Weights of a small transformer language model: 2 heads of 64, capped logits.
Each number is 200 + 30 x the weight over its row's rms, rounded and kept within 0 to 999. Layers, rows and columns count from 0. The size before them is the row's rms in percent of the matrix's.

# layer 5 MLP up, 640x224, rms 0.125, rows 30-45, columns 0-223
081,196,220,200,203,246,178,203,160,185,155,174,214,210,200,174,164,186,222,155,208,255,176,205,202,183,200,206,183,189,224,269,197,189,177,215,255,218,153,182,181,224,167,220,200,204,164,226,235,192,213,197,263,191,213,228,216,202,248,220,233,202,210,206,226,223,199,184,236,180,192,184,193,197,204,162,192,240,240,172,146,170,146,244,206,194,153,187,225,198,165,177,193,192,203,166,187,183,189,238,165,198,176,170,189,188,234,233,215,181,229,181,209,219,210,195,217,201,213,219,196,178,197,168,224,267,231,200,286,228,161,205,196,187,239,154,144,178,237,244,251,207,236,252,174,151,189,222,230,220,233,182,207,191,210,198,191,250,241,176,188,254,248,160,264,210,197,223,145,237,207,191,179,233,260,231,202,210,156,201,188,197,170,213,218,225,156,248,249,220,164,156,229,226,243,155,246,265,140,208,184,197,234,168,192,222,215,216,257,205,176,188,246,287,175,197,177,242,203,155,189,187,166,194,160
095,214,133,173,209,213,174,194,202,207,203,191,171,175,224,184,182,307,211,177,186,215,160,239,260,186,174,180,207,232,237,183,149,186,246,247,189,133,181,159,197,189,242,180,207,167,194,222,181,196,263,178,205,163,244,182,232,202,197,156,235,215,245,186,172,246,236,188,202,207,204,258,243,183,233,197,190,133,183,182,144,145,200,223,249,192,170,172,198,204,183,204,195,182,145,188,161,237,149,154,171,210,199,185,237,148,196,226,146,186,197,196,196,234,191,213,174,219,203,221,175,195,253,203,204,210,178,185,212,252,229,170,210,252,141,271,160,200,232,213,160,226,218,203,186,163,216,232,198,178,203,173,218,217,187,225,188,249,272,200,180,237,205,180,223,232,216,217,277,229,189,240,217,206,226,198,200,191,226,179,230,201,244,191,239,170,215,222,253,173,246,204,195,215,189,190,206,211,229,192,221,199,202,192,198,211,221,207,209,260,219,210,197,200,166,171,124,152,217,173,185,162,190,187,181
099,209,175,165,233,225,207,222,225,210,216,230,223,238,186,268,239,229,195,181,152,224,197,167,217,151,183,184,185,148,190,182,192,187,171,182,211,155,230,236,186,191,211,216,144,168,189,171,221,190,155,231,224,188,238,192,236,263,161,195,216,230,196,193,152,270,199,234,212,164,261,173,184,193,165,263,204,190,168,192,192,243,257,215,223,195,185,190,175,194,168,232,222,191,143,228,258,196,246,182,214,232,229,229,143,173,180,209,149,224,176,272,169,250,172,206,206,208,223,188,264,170,220,218,157,192,198,221,176,186,184,181,190,155,218,209,208,228,170,205,185,212,198,209,204,209,185,166,147,214,240,246,193,143,216,211,141,217,193,191,256,200,172,170,138,204,186,222,155,226,169,202,175,193,145,258,234,175,169,196,221,201,193,178,201,204,244,153,209,176,150,182,214,206,220,205,209,198,224,175,161,217,195,146,176,156,220,216,184,234,173,196,190,220,262,213,168,250,161,203,203,195,236,210,262
103,250,236,223,196,223,180,202,174,255,225,244,212,231,222,185,192,233,195,187,175,161,135,171,248,217,180,151,189,219,171,291,236,191,203,182,169,209,210,169,210,152,223,228,229,190,216,174,226,198,184,206,200,176,214,183,184,214,256,159,162,179,202,215,211,218,216,151,192,200,190,204,223,232,241,218,160,167,229,223,196,233,192,213,194,216,283,209,209,219,267,197,221,224,172,172,168,204,192,177,236,118,188,236,188,196,168,150,214,175,196,275,221,229,178,205,146,208,179,201,217,246,198,168,184,225,176,206,165,238,225,218,184,212,157,194,238,197,230,105,235,213,195,208,219,210,229,215,192,239,229,221,191,211,201,170,231,153,194,181,242,181,181,186,150,196,153,155,268,196,205,245,184,133,153,190,245,197,217,231,229,178,210,223,212,186,184,244,186,208,180,243,224,168,210,202,164,152,200,232,204,164,189,232,231,180,162,240,178,182,174,192,201,202,252,190,190,178,145,244,208,161,219,227,226
095,241,190,120,250,204,220,205,241,201,222,222,214,212,188,180,236,158,194,201,189,227,204,191,162,203,245,158,168,191,181,190,191,152,202,194,209,203,296,219,170,165,177,183,197,196,260,170,223,248,162,258,159,253,196,231,203,212,260,208,180,240,210,199,186,211,195,220,177,158,193,196,166,215,239,186,177,183,185,201,207,203,259,228,207,186,215,207,191,216,159,191,183,219,236,217,254,221,187,157,222,145,165,240,201,201,178,226,227,257,178,194,150,176,223,212,188,190,231,173,230,205,187,178,213,195,278,257,206,189,173,154,163,201,199,171,190,178,177,201,198,191,230,178,109,224,233,197,190,212,237,160,166,205,129,188,159,190,215,210,209,213,178,218,253,225,226,194,179,171,218,190,241,223,171,142,191,165,176,169,229,181,208,184,172,177,183,190,178,193,260,159,164,226,144,223,194,193,179,195,228,200,184,187,159,262,212,158,173,190,143,199,189,179,176,182,227,248,190,221,232,246,139,177,229
094,190,159,190,235,189,206,211,184,208,205,184,236,246,211,220,198,192,239,213,159,198,185,208,234,191,188,201,145,210,135,165,174,141,177,197,147,221,202,203,183,216,232,191,176,188,231,167,206,185,228,204,205,219,189,180,232,177,192,244,225,199,211,244,225,220,182,230,245,211,209,190,192,227,217,204,255,225,213,183,205,226,128,195,235,185,178,217,247,198,162,196,193,194,255,181,231,197,159,188,208,256,191,270,151,184,219,198,242,202,193,185,154,201,137,218,219,244,211,182,194,284,220,170,217,174,188,200,249,213,215,204,145,218,259,156,128,190,150,208,217,163,199,209,179,237,212,210,179,185,229,193,216,207,166,207,170,285,203,294,193,192,200,216,179,232,194,182,172,257,206,161,209,245,183,202,177,143,199,135,207,138,188,156,250,233,162,199,204,173,183,152,174,230,221,218,207,203,192,170,191,216,250,230,185,203,236,212,212,161,216,157,203,202,145,192,168,222,229,188,209,232,149,203,249
092,261,177,213,244,179,224,196,191,175,218,215,228,221,211,206,202,167,165,213,240,199,219,202,169,161,142,251,129,232,194,200,158,204,147,167,229,234,184,178,243,175,223,216,263,252,251,215,221,189,220,239,194,165,263,204,215,210,247,200,203,218,225,200,174,226,210,154,233,245,203,217,188,215,200,200,222,197,218,203,281,141,259,227,161,214,182,226,155,211,221,205,216,191,227,243,231,187,156,198,138,188,188,199,229,130,152,176,158,124,174,176,197,238,242,198,253,209,186,204,168,153,215,194,212,246,160,242,187,207,217,205,198,141,169,252,174,207,201,215,210,205,199,189,240,164,215,193,198,221,208,201,237,226,193,182,164,179,194,187,203,194,250,216,203,228,170,227,206,170,220,193,215,181,208,211,220,196,246,184,158,190,187,163,227,244,253,190,274,206,217,203,211,173,196,151,221,186,202,202,175,222,160,203,223,221,211,173,251,198,193,245,227,208,204,192,130,209,148,165,155,160,220,195,218
106,204,191,183,192,173,169,221,236,196,222,222,164,198,195,182,225,206,178,225,265,162,197,193,217,191,176,242,195,188,176,214,186,162,184,272,183,206,142,182,195,222,164,193,270,202,183,226,201,219,230,175,203,139,197,153,147,131,260,160,184,188,222,161,147,160,198,195,242,228,202,208,223,144,193,175,218,207,163,197,183,206,199,181,169,188,188,172,219,184,228,188,260,172,211,252,199,219,193,188,159,164,230,142,148,180,214,194,171,169,177,228,228,260,161,168,140,139,182,161,180,209,188,193,187,174,182,215,207,226,219,215,146,201,211,190,204,205,176,146,241,241,208,196,167,217,222,224,151,239,181,214,208,253,229,190,200,196,203,205,199,241,247,152,172,224,236,213,261,196,187,235,236,216,216,180,250,206,198,202,206,166,248,228,215,150,196,169,226,193,231,165,234,173,166,177,256,172,201,192,222,220,176,228,210,212,175,210,230,211,190,190,179,153,197,273,175,130,207,221,181,217,200,269,157
105,175,157,218,187,203,176,216,155,180,148,224,242,217,212,212,249,169,198,232,236,215,237,267,210,191,123,265,242,198,228,197,177,259,236,152,199,172,131,195,268,197,148,204,214,246,193,195,233,239,211,187,231,183,220,207,181,174,202,210,192,252,161,158,166,222,221,153,202,229,158,224,197,159,160,235,203,197,160,220,192,216,234,174,220,230,219,161,191,206,217,236,250,221,252,205,197,163,191,229,205,230,239,191,194,171,178,221,182,157,250,195,152,268,175,186,171,196,177,182,187,189,205,195,190,258,186,170,237,221,176,262,217,184,239,166,243,198,200,210,222,237,191,163,213,182,164,191,200,176,234,161,187,221,151,234,205,193,221,235,222,208,176,225,197,206,241,224,156,223,210,176,239,199,139,144,157,212,195,186,164,204,190,157,205,197,205,233,160,187,232,194,169,174,191,171,230,212,256,163,201,175,159,167,192,190,159,141,217,202,183,267,192,213,202,203,172,242,206,203,176,233,193,176,190
086,297,107,211,210,191,182,272,133,194,240,207,251,221,235,259,271,203,193,199,180,204,209,217,162,219,138,186,228,201,220,202,185,229,145,198,185,208,179,158,168,201,181,148,193,205,238,183,230,205,221,206,172,209,148,194,220,167,248,138,162,211,178,190,222,238,231,183,212,257,153,206,185,179,229,209,155,186,238,192,174,242,225,208,228,229,194,239,206,166,240,181,170,202,220,159,232,189,233,165,205,226,174,226,256,229,185,224,216,209,233,181,162,217,154,238,211,182,197,185,191,190,215,194,239,223,235,204,242,189,173,218,244,197,200,222,198,188,192,178,170,208,212,231,204,212,270,197,181,190,258,226,169,215,192,174,243,195,198,205,226,211,170,212,184,201,199,156,202,143,188,211,216,220,198,222,177,212,181,203,203,182,223,224,196,213,161,176,226,153,200,211,221,185,175,191,208,188,206,178,264,130,164,210,192,179,203,224,135,201,177,206,109,183,184,216,240,224,212,204,140,191,201,146,229
094,186,233,245,192,251,230,172,255,193,207,261,223,160,214,201,223,152,257,247,246,217,164,182,190,183,210,184,214,239,200,184,262,174,122,181,189,234,171,183,196,183,164,173,236,270,236,243,233,194,189,189,246,195,143,186,147,183,252,214,204,216,181,220,197,190,239,173,169,217,186,193,155,210,206,209,214,210,205,205,182,208,194,207,193,259,200,173,250,176,197,204,180,148,168,198,197,179,180,159,188,178,188,167,232,221,157,223,177,174,231,251,155,212,170,226,212,198,195,191,204,225,197,152,233,250,219,211,194,171,178,193,217,119,218,212,192,228,162,212,210,175,199,191,191,217,215,176,135,199,250,160,172,233,216,152,198,228,152,136,196,205,223,187,184,178,228,221,166,156,210,243,258,193,206,205,181,173,213,233,225,217,208,241,189,151,209,190,214,223,234,163,199,218,225,237,239,179,181,216,243,169,231,187,217,232,219,147,214,149,185,222,222,258,193,236,258,204,217,211,242,256,165,197,228
094,199,232,219,164,246,257,166,200,201,205,222,218,135,186,225,200,199,219,195,205,204,186,212,184,174,271,190,175,237,182,157,189,219,216,192,198,180,234,244,229,182,178,191,164,189,161,190,213,180,183,224,149,211,185,145,168,181,158,207,136,254,193,223,198,165,189,244,204,204,192,179,237,221,171,200,210,178,226,234,284,209,204,249,167,195,187,197,168,257,226,265,173,243,210,148,179,171,235,268,203,188,250,206,172,162,216,222,229,194,202,201,173,220,198,194,211,183,238,250,168,189,216,205,194,181,135,180,221,236,171,167,225,224,197,139,258,152,219,185,180,277,161,221,195,154,162,257,212,173,177,166,186,216,205,206,187,200,211,236,206,160,189,244,182,174,212,197,221,129,226,197,241,207,196,153,189,167,178,180,196,215,208,146,162,207,211,183,186,201,174,194,225,201,137,260,169,168,197,148,217,249,184,222,202,179,207,188,178,210,235,204,218,204,213,159,155,146,183,234,207,194,218,169,154
106,205,184,202,226,179,171,159,177,210,171,192,230,217,214,194,197,177,188,147,170,244,223,217,185,242,204,214,181,210,243,181,159,211,227,196,190,229,223,234,245,185,207,176,193,187,194,216,192,173,191,199,230,253,170,168,171,239,244,207,216,191,219,159,179,209,190,296,171,198,225,189,184,208,155,198,186,152,163,197,172,207,229,188,257,223,222,221,210,259,222,188,279,217,155,262,299,190,231,160,250,156,186,216,263,219,182,203,173,237,195,186,167,209,243,275,227,224,215,168,252,229,208,223,181,233,243,161,241,270,151,204,205,233,158,154,189,195,218,158,224,219,215,208,230,206,191,221,222,231,177,189,229,179,163,191,193,152,181,275,217,177,131,231,237,220,193,201,194,209,215,185,201,210,175,207,154,188,169,149,209,208,195,205,195,160,187,191,176,209,248,231,151,191,228,196,156,191,195,196,188,181,190,203,173,225,201,134,160,189,224,208,193,241,226,199,187,236,161,201,233,183,193,178,232
101,144,211,226,188,265,160,215,185,219,225,223,205,171,291,175,195,230,202,159,207,133,183,184,211,188,195,179,173,218,221,144,249,190,205,172,237,155,276,189,198,244,211,194,172,226,237,220,179,168,161,211,213,157,199,211,134,152,211,234,246,184,143,207,248,179,180,155,176,228,200,209,225,198,179,191,268,194,219,183,171,177,187,206,171,181,199,245,189,167,209,183,207,182,184,171,191,220,176,203,271,208,218,209,150,201,201,240,214,138,212,273,172,237,267,193,195,169,198,182,208,161,204,258,167,204,227,147,246,199,236,194,204,186,170,206,195,196,259,238,160,171,230,179,219,156,185,200,227,195,234,206,154,184,220,246,236,197,225,220,194,214,166,209,183,195,185,220,256,247,194,185,186,188,191,210,226,221,225,207,163,178,248,192,249,250,221,192,194,205,202,167,178,187,203,164,158,221,212,165,208,215,196,259,151,242,210,211,217,175,199,233,199,191,190,168,239,248,206,215,211,157,243,173,207
093,236,158,154,163,158,154,239,183,176,195,198,196,146,240,182,217,254,209,154,197,268,257,229,241,151,178,164,168,185,177,238,203,253,243,233,214,196,198,194,178,253,235,215,192,172,222,208,214,150,226,203,184,213,165,147,215,174,228,139,187,205,172,147,167,231,165,223,197,218,199,220,184,169,235,223,214,186,232,200,171,216,207,169,209,176,201,212,130,167,219,169,193,212,211,206,234,244,159,191,209,182,199,261,178,178,197,248,178,200,163,211,183,158,220,200,183,173,173,187,219,237,246,216,213,175,214,179,238,203,199,187,246,223,156,187,152,226,185,211,224,199,171,176,154,207,147,243,202,153,250,255,175,155,233,203,240,253,232,218,242,241,183,170,189,167,178,197,218,180,189,225,225,149,182,197,227,193,200,185,258,223,228,237,156,195,180,195,216,177,177,236,167,221,191,204,207,251,219,180,169,154,188,213,186,213,242,218,176,229,134,241,161,196,208,230,189,173,224,225,246,147,227,209,188
096,213,199,160,211,206,183,227,217,267,206,158,216,230,176,191,179,203,184,192,175,227,186,138,231,143,178,222,215,173,196,215,229,181,209,261,218,155,179,174,175,213,219,221,189,198,200,258,156,213,225,171,193,183,167,226,187,221,232,194,207,187,220,204,241,282,202,244,212,210,221,190,177,190,223,170,165,241,164,218,192,207,221,224,178,218,178,227,214,187,182,214,212,230,186,247,208,239,175,200,186,181,215,245,164,162,202,137,221,201,204,173,188,144,114,235,223,255,194,167,220,138,245,198,206,173,227,208,205,223,173,219,194,201,168,243,224,216,172,220,211,215,239,172,223,167,180,189,192,154,157,190,194,220,226,186,238,252,207,169,200,253,269,189,213,211,225,194,253,217,193,249,194,245,246,241,150,201,151,195,178,157,206,230,210,197,198,196,203,236,205,141,244,169,191,223,212,255,231,212,161,173,230,193,237,188,154,142,223,274,210,190,181,187,209,248,127,149,188,229,213,199,200,240,225
# layer 5 MLP down (transposed), 640x224, rms 0.116, rows 30-44, columns 0-223
091,140,189,224,230,191,141,197,201,237,211,154,188,193,184,213,181,188,200,205,178,187,216,169,159,171,192,227,189,186,233,204,243,174,179,221,181,210,211,183,126,277,138,186,217,186,185,231,226,217,233,170,183,161,175,172,177,182,159,231,211,185,152,250,184,189,273,211,194,174,145,228,184,205,198,161,170,214,267,262,251,199,228,191,215,150,229,177,207,246,226,205,148,215,170,160,189,186,193,211,229,162,179,170,177,210,175,243,238,141,198,237,146,212,225,190,269,213,208,185,256,224,191,172,239,242,179,206,187,181,194,203,197,178,243,138,190,224,213,210,219,203,182,173,207,214,179,198,204,234,212,206,195,206,132,202,205,240,225,202,194,137,206,182,189,231,217,206,187,193,217,204,253,215,222,216,232,204,203,236,237,203,235,169,132,179,164,212,152,196,199,184,184,212,187,231,191,230,219,235,214,218,240,165,157,158,235,152,213,218,146,185,249,170,212,188,212,277,208,191,156,197,146,175,218
095,209,188,199,191,207,199,219,200,211,185,147,255,169,166,200,176,207,200,279,183,280,190,225,279,220,214,206,248,169,250,241,211,216,174,230,233,180,191,230,228,169,261,208,211,211,220,210,192,198,229,169,201,151,223,219,249,188,201,195,217,232,182,168,226,208,188,196,192,192,247,231,241,155,174,201,134,217,206,173,229,207,200,190,213,207,225,191,234,234,234,98,202,220,218,178,227,170,170,222,178,200,192,180,180,250,199,181,172,175,203,182,189,188,159,221,203,187,178,225,206,172,207,195,275,192,161,238,215,201,200,196,210,256,149,179,163,209,226,191,195,169,234,251,164,179,202,209,187,152,179,187,194,227,177,250,181,208,212,205,167,153,180,114,220,216,252,153,196,266,170,231,206,176,175,170,193,220,226,186,193,184,205,215,257,197,210,195,223,147,198,244,192,162,162,185,246,158,216,155,242,203,187,203,197,208,198,250,193,198,198,219,128,180,166,166,230,203,164,184,197,150,242,157,228
096,236,218,209,236,217,206,205,231,237,192,220,146,260,202,207,217,209,131,224,110,173,188,194,177,195,212,189,146,144,195,201,126,189,192,171,172,184,241,193,133,188,181,182,194,268,123,178,184,237,184,185,204,164,200,221,216,215,233,163,209,213,181,222,225,186,208,191,141,175,241,212,190,218,160,224,161,203,171,222,242,178,239,189,202,211,188,234,203,185,147,176,214,201,191,176,185,174,192,202,205,266,164,177,139,226,232,163,194,215,163,180,183,259,169,168,144,226,199,190,195,197,184,201,162,186,133,176,259,202,188,155,186,144,216,167,197,239,218,234,206,228,200,226,231,157,151,177,214,206,177,179,192,246,206,221,198,157,207,240,199,171,223,215,256,219,215,193,217,209,161,205,110,225,172,209,204,189,207,166,238,152,196,253,185,187,235,243,258,228,179,229,188,207,205,196,171,174,254,167,220,190,208,173,179,220,159,202,198,184,207,167,222,162,170,216,224,191,176,188,200,227,210,198,229
099,201,188,189,200,224,256,172,208,218,219,195,203,237,185,198,257,170,198,184,159,206,215,175,217,225,155,189,227,213,236,214,169,177,139,200,212,224,155,205,165,161,203,176,199,187,233,261,215,221,218,199,211,223,202,251,215,173,243,165,201,192,169,196,174,220,205,209,228,184,218,177,184,184,186,201,141,207,190,234,213,202,204,229,154,244,213,192,190,234,157,213,232,219,185,178,236,189,192,169,228,177,139,156,230,186,250,266,204,274,213,218,184,247,216,199,216,211,178,207,267,249,181,201,208,161,171,211,201,198,203,172,162,224,231,163,203,240,212,183,136,248,205,224,186,226,176,163,170,191,186,155,169,216,167,193,148,189,180,230,203,230,240,160,160,286,264,171,211,171,194,175,125,250,242,158,217,170,176,172,173,232,162,175,208,198,177,170,217,169,217,153,228,224,192,151,171,163,195,263,176,239,169,214,178,244,198,233,203,159,176,239,207,171,197,274,204,221,202,212,155,193,204,238,203
099,180,195,206,173,260,215,217,233,255,190,185,183,198,247,204,217,203,184,246,258,202,182,194,208,130,198,160,168,164,208,227,196,174,248,193,159,201,156,236,167,240,170,183,208,219,244,170,217,174,229,183,220,229,158,215,219,233,270,234,250,185,201,190,232,200,196,186,215,247,236,209,170,220,234,151,189,223,188,241,208,196,218,164,190,236,215,206,156,226,193,194,224,187,198,194,158,198,162,155,179,243,187,229,277,196,246,179,207,137,225,164,161,199,213,204,155,188,206,237,162,219,215,234,218,157,274,183,250,211,194,186,169,185,214,196,208,183,302,205,213,189,231,217,172,182,243,132,218,203,234,218,249,169,214,241,181,189,195,235,161,203,268,210,189,174,217,215,235,229,254,224,141,253,203,179,168,149,216,180,261,170,192,225,220,194,193,215,199,196,241,185,250,171,179,218,181,226,265,196,217,187,198,224,202,211,186,212,204,192,217,182,261,190,190,201,217,201,190,236,179,192,178,174,200
097,183,194,184,227,259,235,228,169,259,182,191,223,188,220,194,206,183,196,214,230,223,199,186,206,237,223,229,226,193,177,190,230,280,252,193,173,204,142,253,170,215,153,204,245,223,189,200,177,214,169,193,188,184,149,163,180,202,204,227,191,214,216,257,194,223,269,226,209,222,194,164,190,220,215,150,218,161,224,204,228,221,186,204,165,185,238,167,216,248,243,224,204,236,209,238,179,208,192,132,182,144,228,199,216,226,265,192,241,221,179,192,200,190,160,185,173,188,215,239,153,173,201,254,232,214,190,237,161,257,207,220,193,181,240,181,202,165,217,230,205,214,174,170,213,235,188,150,176,194,205,185,181,205,176,201,221,252,265,211,137,175,164,139,178,179,212,195,236,148,199,184,244,238,229,199,214,174,180,144,167,196,193,219,232,211,176,196,204,156,106,157,163,237,207,198,194,190,246,224,180,262,165,179,217,192,237,234,198,201,242,234,234,155,201,184,231,207,192,162,218,203,198,217,253
092,157,173,221,177,207,178,201,215,214,185,243,225,252,165,235,109,147,158,274,215,176,212,214,190,180,193,204,216,225,191,206,176,205,204,196,158,149,211,219,112,200,224,192,210,232,230,182,199,172,201,181,221,190,194,214,195,217,161,202,215,184,160,236,165,209,216,193,153,162,198,259,199,181,152,204,236,206,197,237,197,169,211,225,170,181,190,222,204,199,224,186,233,199,177,248,234,203,170,260,239,146,233,208,193,231,211,120,156,175,215,221,187,253,150,224,205,195,233,164,234,181,268,223,170,234,234,165,197,148,189,225,257,215,200,224,223,185,205,206,193,171,222,236,233,176,192,158,203,204,166,165,204,204,161,211,218,246,149,226,175,210,186,199,286,215,168,153,232,179,222,177,177,126,237,199,182,220,210,200,231,180,210,198,168,244,193,197,227,245,211,184,186,223,235,183,189,229,180,184,207,241,245,221,193,219,157,198,211,199,215,238,171,145,137,222,246,209,195,203,180,168,220,153,199
100,238,173,205,210,192,239,211,236,187,213,188,172,225,201,203,179,218,218,231,240,192,198,240,201,245,254,223,225,221,170,183,224,194,139,184,209,212,177,140,169,202,213,184,218,214,153,251,208,160,186,221,185,156,202,231,213,178,245,196,214,176,193,194,182,170,193,192,232,169,164,224,223,174,178,203,205,232,175,133,119,165,179,181,231,159,232,211,223,244,182,189,176,169,188,153,242,168,164,272,215,210,220,150,217,222,196,223,215,193,210,208,185,223,123,202,219,196,193,134,215,194,225,209,218,217,164,184,139,205,218,182,184,206,243,232,139,191,227,213,244,146,254,236,170,207,173,231,140,156,217,206,180,215,194,139,201,175,263,228,226,223,177,224,186,212,210,196,192,247,232,193,238,195,149,200,223,190,162,245,191,175,197,206,220,210,199,211,206,256,183,231,251,216,194,192,244,214,180,153,192,226,251,219,170,202,170,235,186,237,169,214,148,177,150,184,157,187,160,271,188,236,201,223,157
108,191,228,199,265,184,169,157,181,229,208,239,222,261,217,249,218,194,204,197,164,170,199,171,243,222,216,205,245,201,171,227,231,247,182,215,207,195,188,180,198,214,214,223,130,211,172,181,208,230,236,178,194,198,188,234,227,176,193,204,269,215,195,206,148,219,201,173,205,189,178,213,223,244,186,210,178,223,184,183,181,228,140,193,202,219,195,181,248,163,208,225,208,231,142,195,175,240,213,178,226,188,191,195,164,227,270,177,220,166,206,209,209,229,112,239,78,186,233,201,189,200,140,212,201,172,186,250,215,150,195,206,230,211,197,210,217,205,182,182,204,214,253,217,238,201,188,185,222,258,242,211,207,218,162,242,183,204,229,139,204,114,207,191,211,163,206,203,215,201,225,208,181,227,200,198,215,153,205,189,182,223,175,203,234,258,153,181,169,154,177,209,168,221,217,143,192,210,189,187,156,183,183,261,215,221,191,163,154,133,239,218,212,194,188,182,251,253,199,204,212,211,259,207,185
099,233,199,213,227,254,151,189,213,229,205,209,211,201,224,214,204,200,251,210,123,183,222,184,175,212,196,229,228,190,221,229,194,252,186,165,235,194,220,202,218,196,220,160,249,226,224,178,208,183,227,162,159,236,248,215,157,176,244,176,193,182,178,173,199,206,172,176,145,253,190,216,231,199,215,186,145,210,152,194,234,177,204,192,203,236,223,237,230,153,165,220,181,171,196,178,167,196,188,191,265,209,196,191,220,201,161,175,203,201,240,241,198,199,140,223,252,209,243,245,123,187,221,199,272,186,219,152,183,216,206,242,246,161,192,211,150,231,199,182,279,216,202,187,190,176,198,161,199,132,231,213,165,233,221,209,219,187,190,158,189,167,147,169,208,199,220,186,194,223,227,229,194,231,246,208,175,189,262,211,141,212,230,220,195,213,197,166,211,192,217,232,200,164,211,153,138,200,220,176,257,184,160,201,280,237,228,182,256,199,192,226,161,216,177,230,182,246,158,184,234,179,210,183,200
099,163,228,201,260,227,185,148,224,126,267,194,197,200,197,199,188,202,206,213,153,181,162,172,203,187,146,185,191,205,235,244,216,165,156,213,178,234,224,226,208,204,182,154,232,197,196,172,195,212,216,154,172,258,194,200,218,202,252,181,191,182,203,197,178,239,206,186,196,200,193,201,188,209,179,161,177,234,238,187,219,213,255,180,179,221,237,234,164,219,193,222,191,179,208,214,172,162,154,235,244,172,174,196,173,182,149,143,261,240,194,188,181,138,163,212,224,204,239,208,176,218,265,176,324,234,227,145,194,231,197,184,234,232,240,202,187,201,187,191,167,181,199,244,188,173,247,248,212,183,187,229,231,200,256,196,174,144,194,176,176,207,236,226,202,212,256,194,143,198,230,205,216,207,187,209,185,230,187,251,259,186,182,226,184,214,179,175,244,215,223,214,280,155,244,213,235,225,216,206,224,189,147,170,218,217,181,220,143,191,217,204,229,202,190,216,175,210,234,190,209,174,167,216,199
098,221,177,180,140,232,208,152,206,190,215,214,229,229,191,155,208,242,191,280,171,197,196,190,242,197,180,224,158,191,164,192,225,172,204,228,233,211,199,198,194,164,200,225,200,209,148,215,218,221,139,151,205,176,173,193,192,174,164,183,214,253,227,230,171,224,201,229,261,217,191,233,217,214,128,207,223,210,214,249,212,207,198,202,213,216,241,206,200,224,242,171,221,233,163,183,149,177,238,211,190,206,209,183,185,164,258,180,245,176,212,207,176,232,184,150,257,216,246,237,194,216,279,211,272,170,197,175,185,192,149,199,180,198,197,167,188,202,251,201,209,217,204,208,216,182,175,175,222,187,158,189,219,177,207,246,169,176,186,212,208,165,248,210,188,189,213,207,193,253,253,188,231,209,194,170,191,218,126,213,197,221,211,128,257,256,188,237,193,217,165,222,233,193,236,233,200,200,107,187,222,217,193,176,199,129,208,210,233,196,188,180,203,168,193,178,188,222,160,176,288,176,225,168,164
102,155,182,228,201,182,235,216,186,153,119,226,272,202,204,254,217,157,191,278,140,220,190,197,166,195,204,165,175,201,204,220,196,230,188,160,218,186,177,218,197,235,194,198,229,217,176,193,171,99,204,194,213,173,139,182,225,153,226,267,197,238,205,173,171,218,202,177,181,154,266,186,172,210,180,132,175,241,222,149,158,240,252,225,211,163,240,206,194,219,249,212,176,235,191,223,210,209,203,184,184,234,199,199,249,208,186,204,202,168,197,163,239,205,236,163,133,217,248,204,193,210,230,223,206,150,210,164,256,188,185,211,236,197,142,170,209,159,153,181,203,207,178,184,198,234,151,215,217,182,181,185,217,230,215,204,218,194,193,159,169,232,209,143,209,167,166,201,235,224,213,173,169,197,230,205,170,193,164,198,233,210,228,225,208,139,152,188,205,150,203,226,187,191,281,190,183,216,213,209,200,199,200,205,236,235,228,220,205,218,181,192,177,165,169,206,232,204,174,190,266,197,195,216,192
097,197,139,190,209,220,234,225,171,162,239,188,180,215,215,179,217,200,173,240,237,185,221,180,222,210,223,239,182,214,153,160,243,194,200,238,222,206,272,197,223,202,261,192,166,245,211,203,162,176,181,210,206,200,185,196,219,153,184,222,261,210,224,218,218,181,160,228,193,178,160,184,254,195,182,198,226,194,234,130,162,219,205,234,153,196,197,167,237,158,197,135,180,191,185,186,182,212,200,241,291,190,205,199,170,244,188,200,175,200,145,210,180,178,222,188,213,195,225,171,215,152,207,230,179,230,231,184,247,211,176,239,246,181,242,187,159,169,210,215,170,187,233,232,203,216,219,209,187,200,191,234,194,184,193,214,180,204,196,225,252,160,161,250,231,217,147,211,187,232,180,216,108,246,213,206,205,277,147,248,221,177,194,194,176,214,171,234,226,226,207,135,176,216,196,258,131,207,172,156,200,209,223,172,146,237,210,226,182,177,266,149,224,159,198,215,220,217,207,184,218,204,208,196,190
114,219,193,208,225,190,229,192,207,201,204,190,213,200,192,198,192,189,168,241,149,247,270,248,233,208,236,182,205,174,254,277,186,212,202,181,200,201,222,221,151,175,264,196,214,230,219,172,214,224,276,187,174,178,208,212,208,208,231,176,220,172,225,157,222,214,209,139,191,242,196,189,270,199,172,193,187,243,192,188,172,197,214,167,191,189,231,225,276,203,213,149,142,186,253,177,212,187,198,186,207,190,167,202,187,220,140,208,201,188,194,160,233,161,191,190,209,209,219,250,185,132,206,181,253,192,196,201,212,215,206,275,257,209,167,209,162,215,216,227,239,192,211,199,189,183,212,189,214,156,214,125,136,197,260,219,184,212,220,178,166,186,130,185,160,203,210,184,177,229,200,262,190,201,202,157,167,194,215,204,181,162,190,199,192,208,150,216,209,214,197,272,226,123,209,177,176,178,166,163,284,197,170,211,186,223,209,254,227,202,180,186,193,189,158,258,190,198,197,220,225,179,223,194,229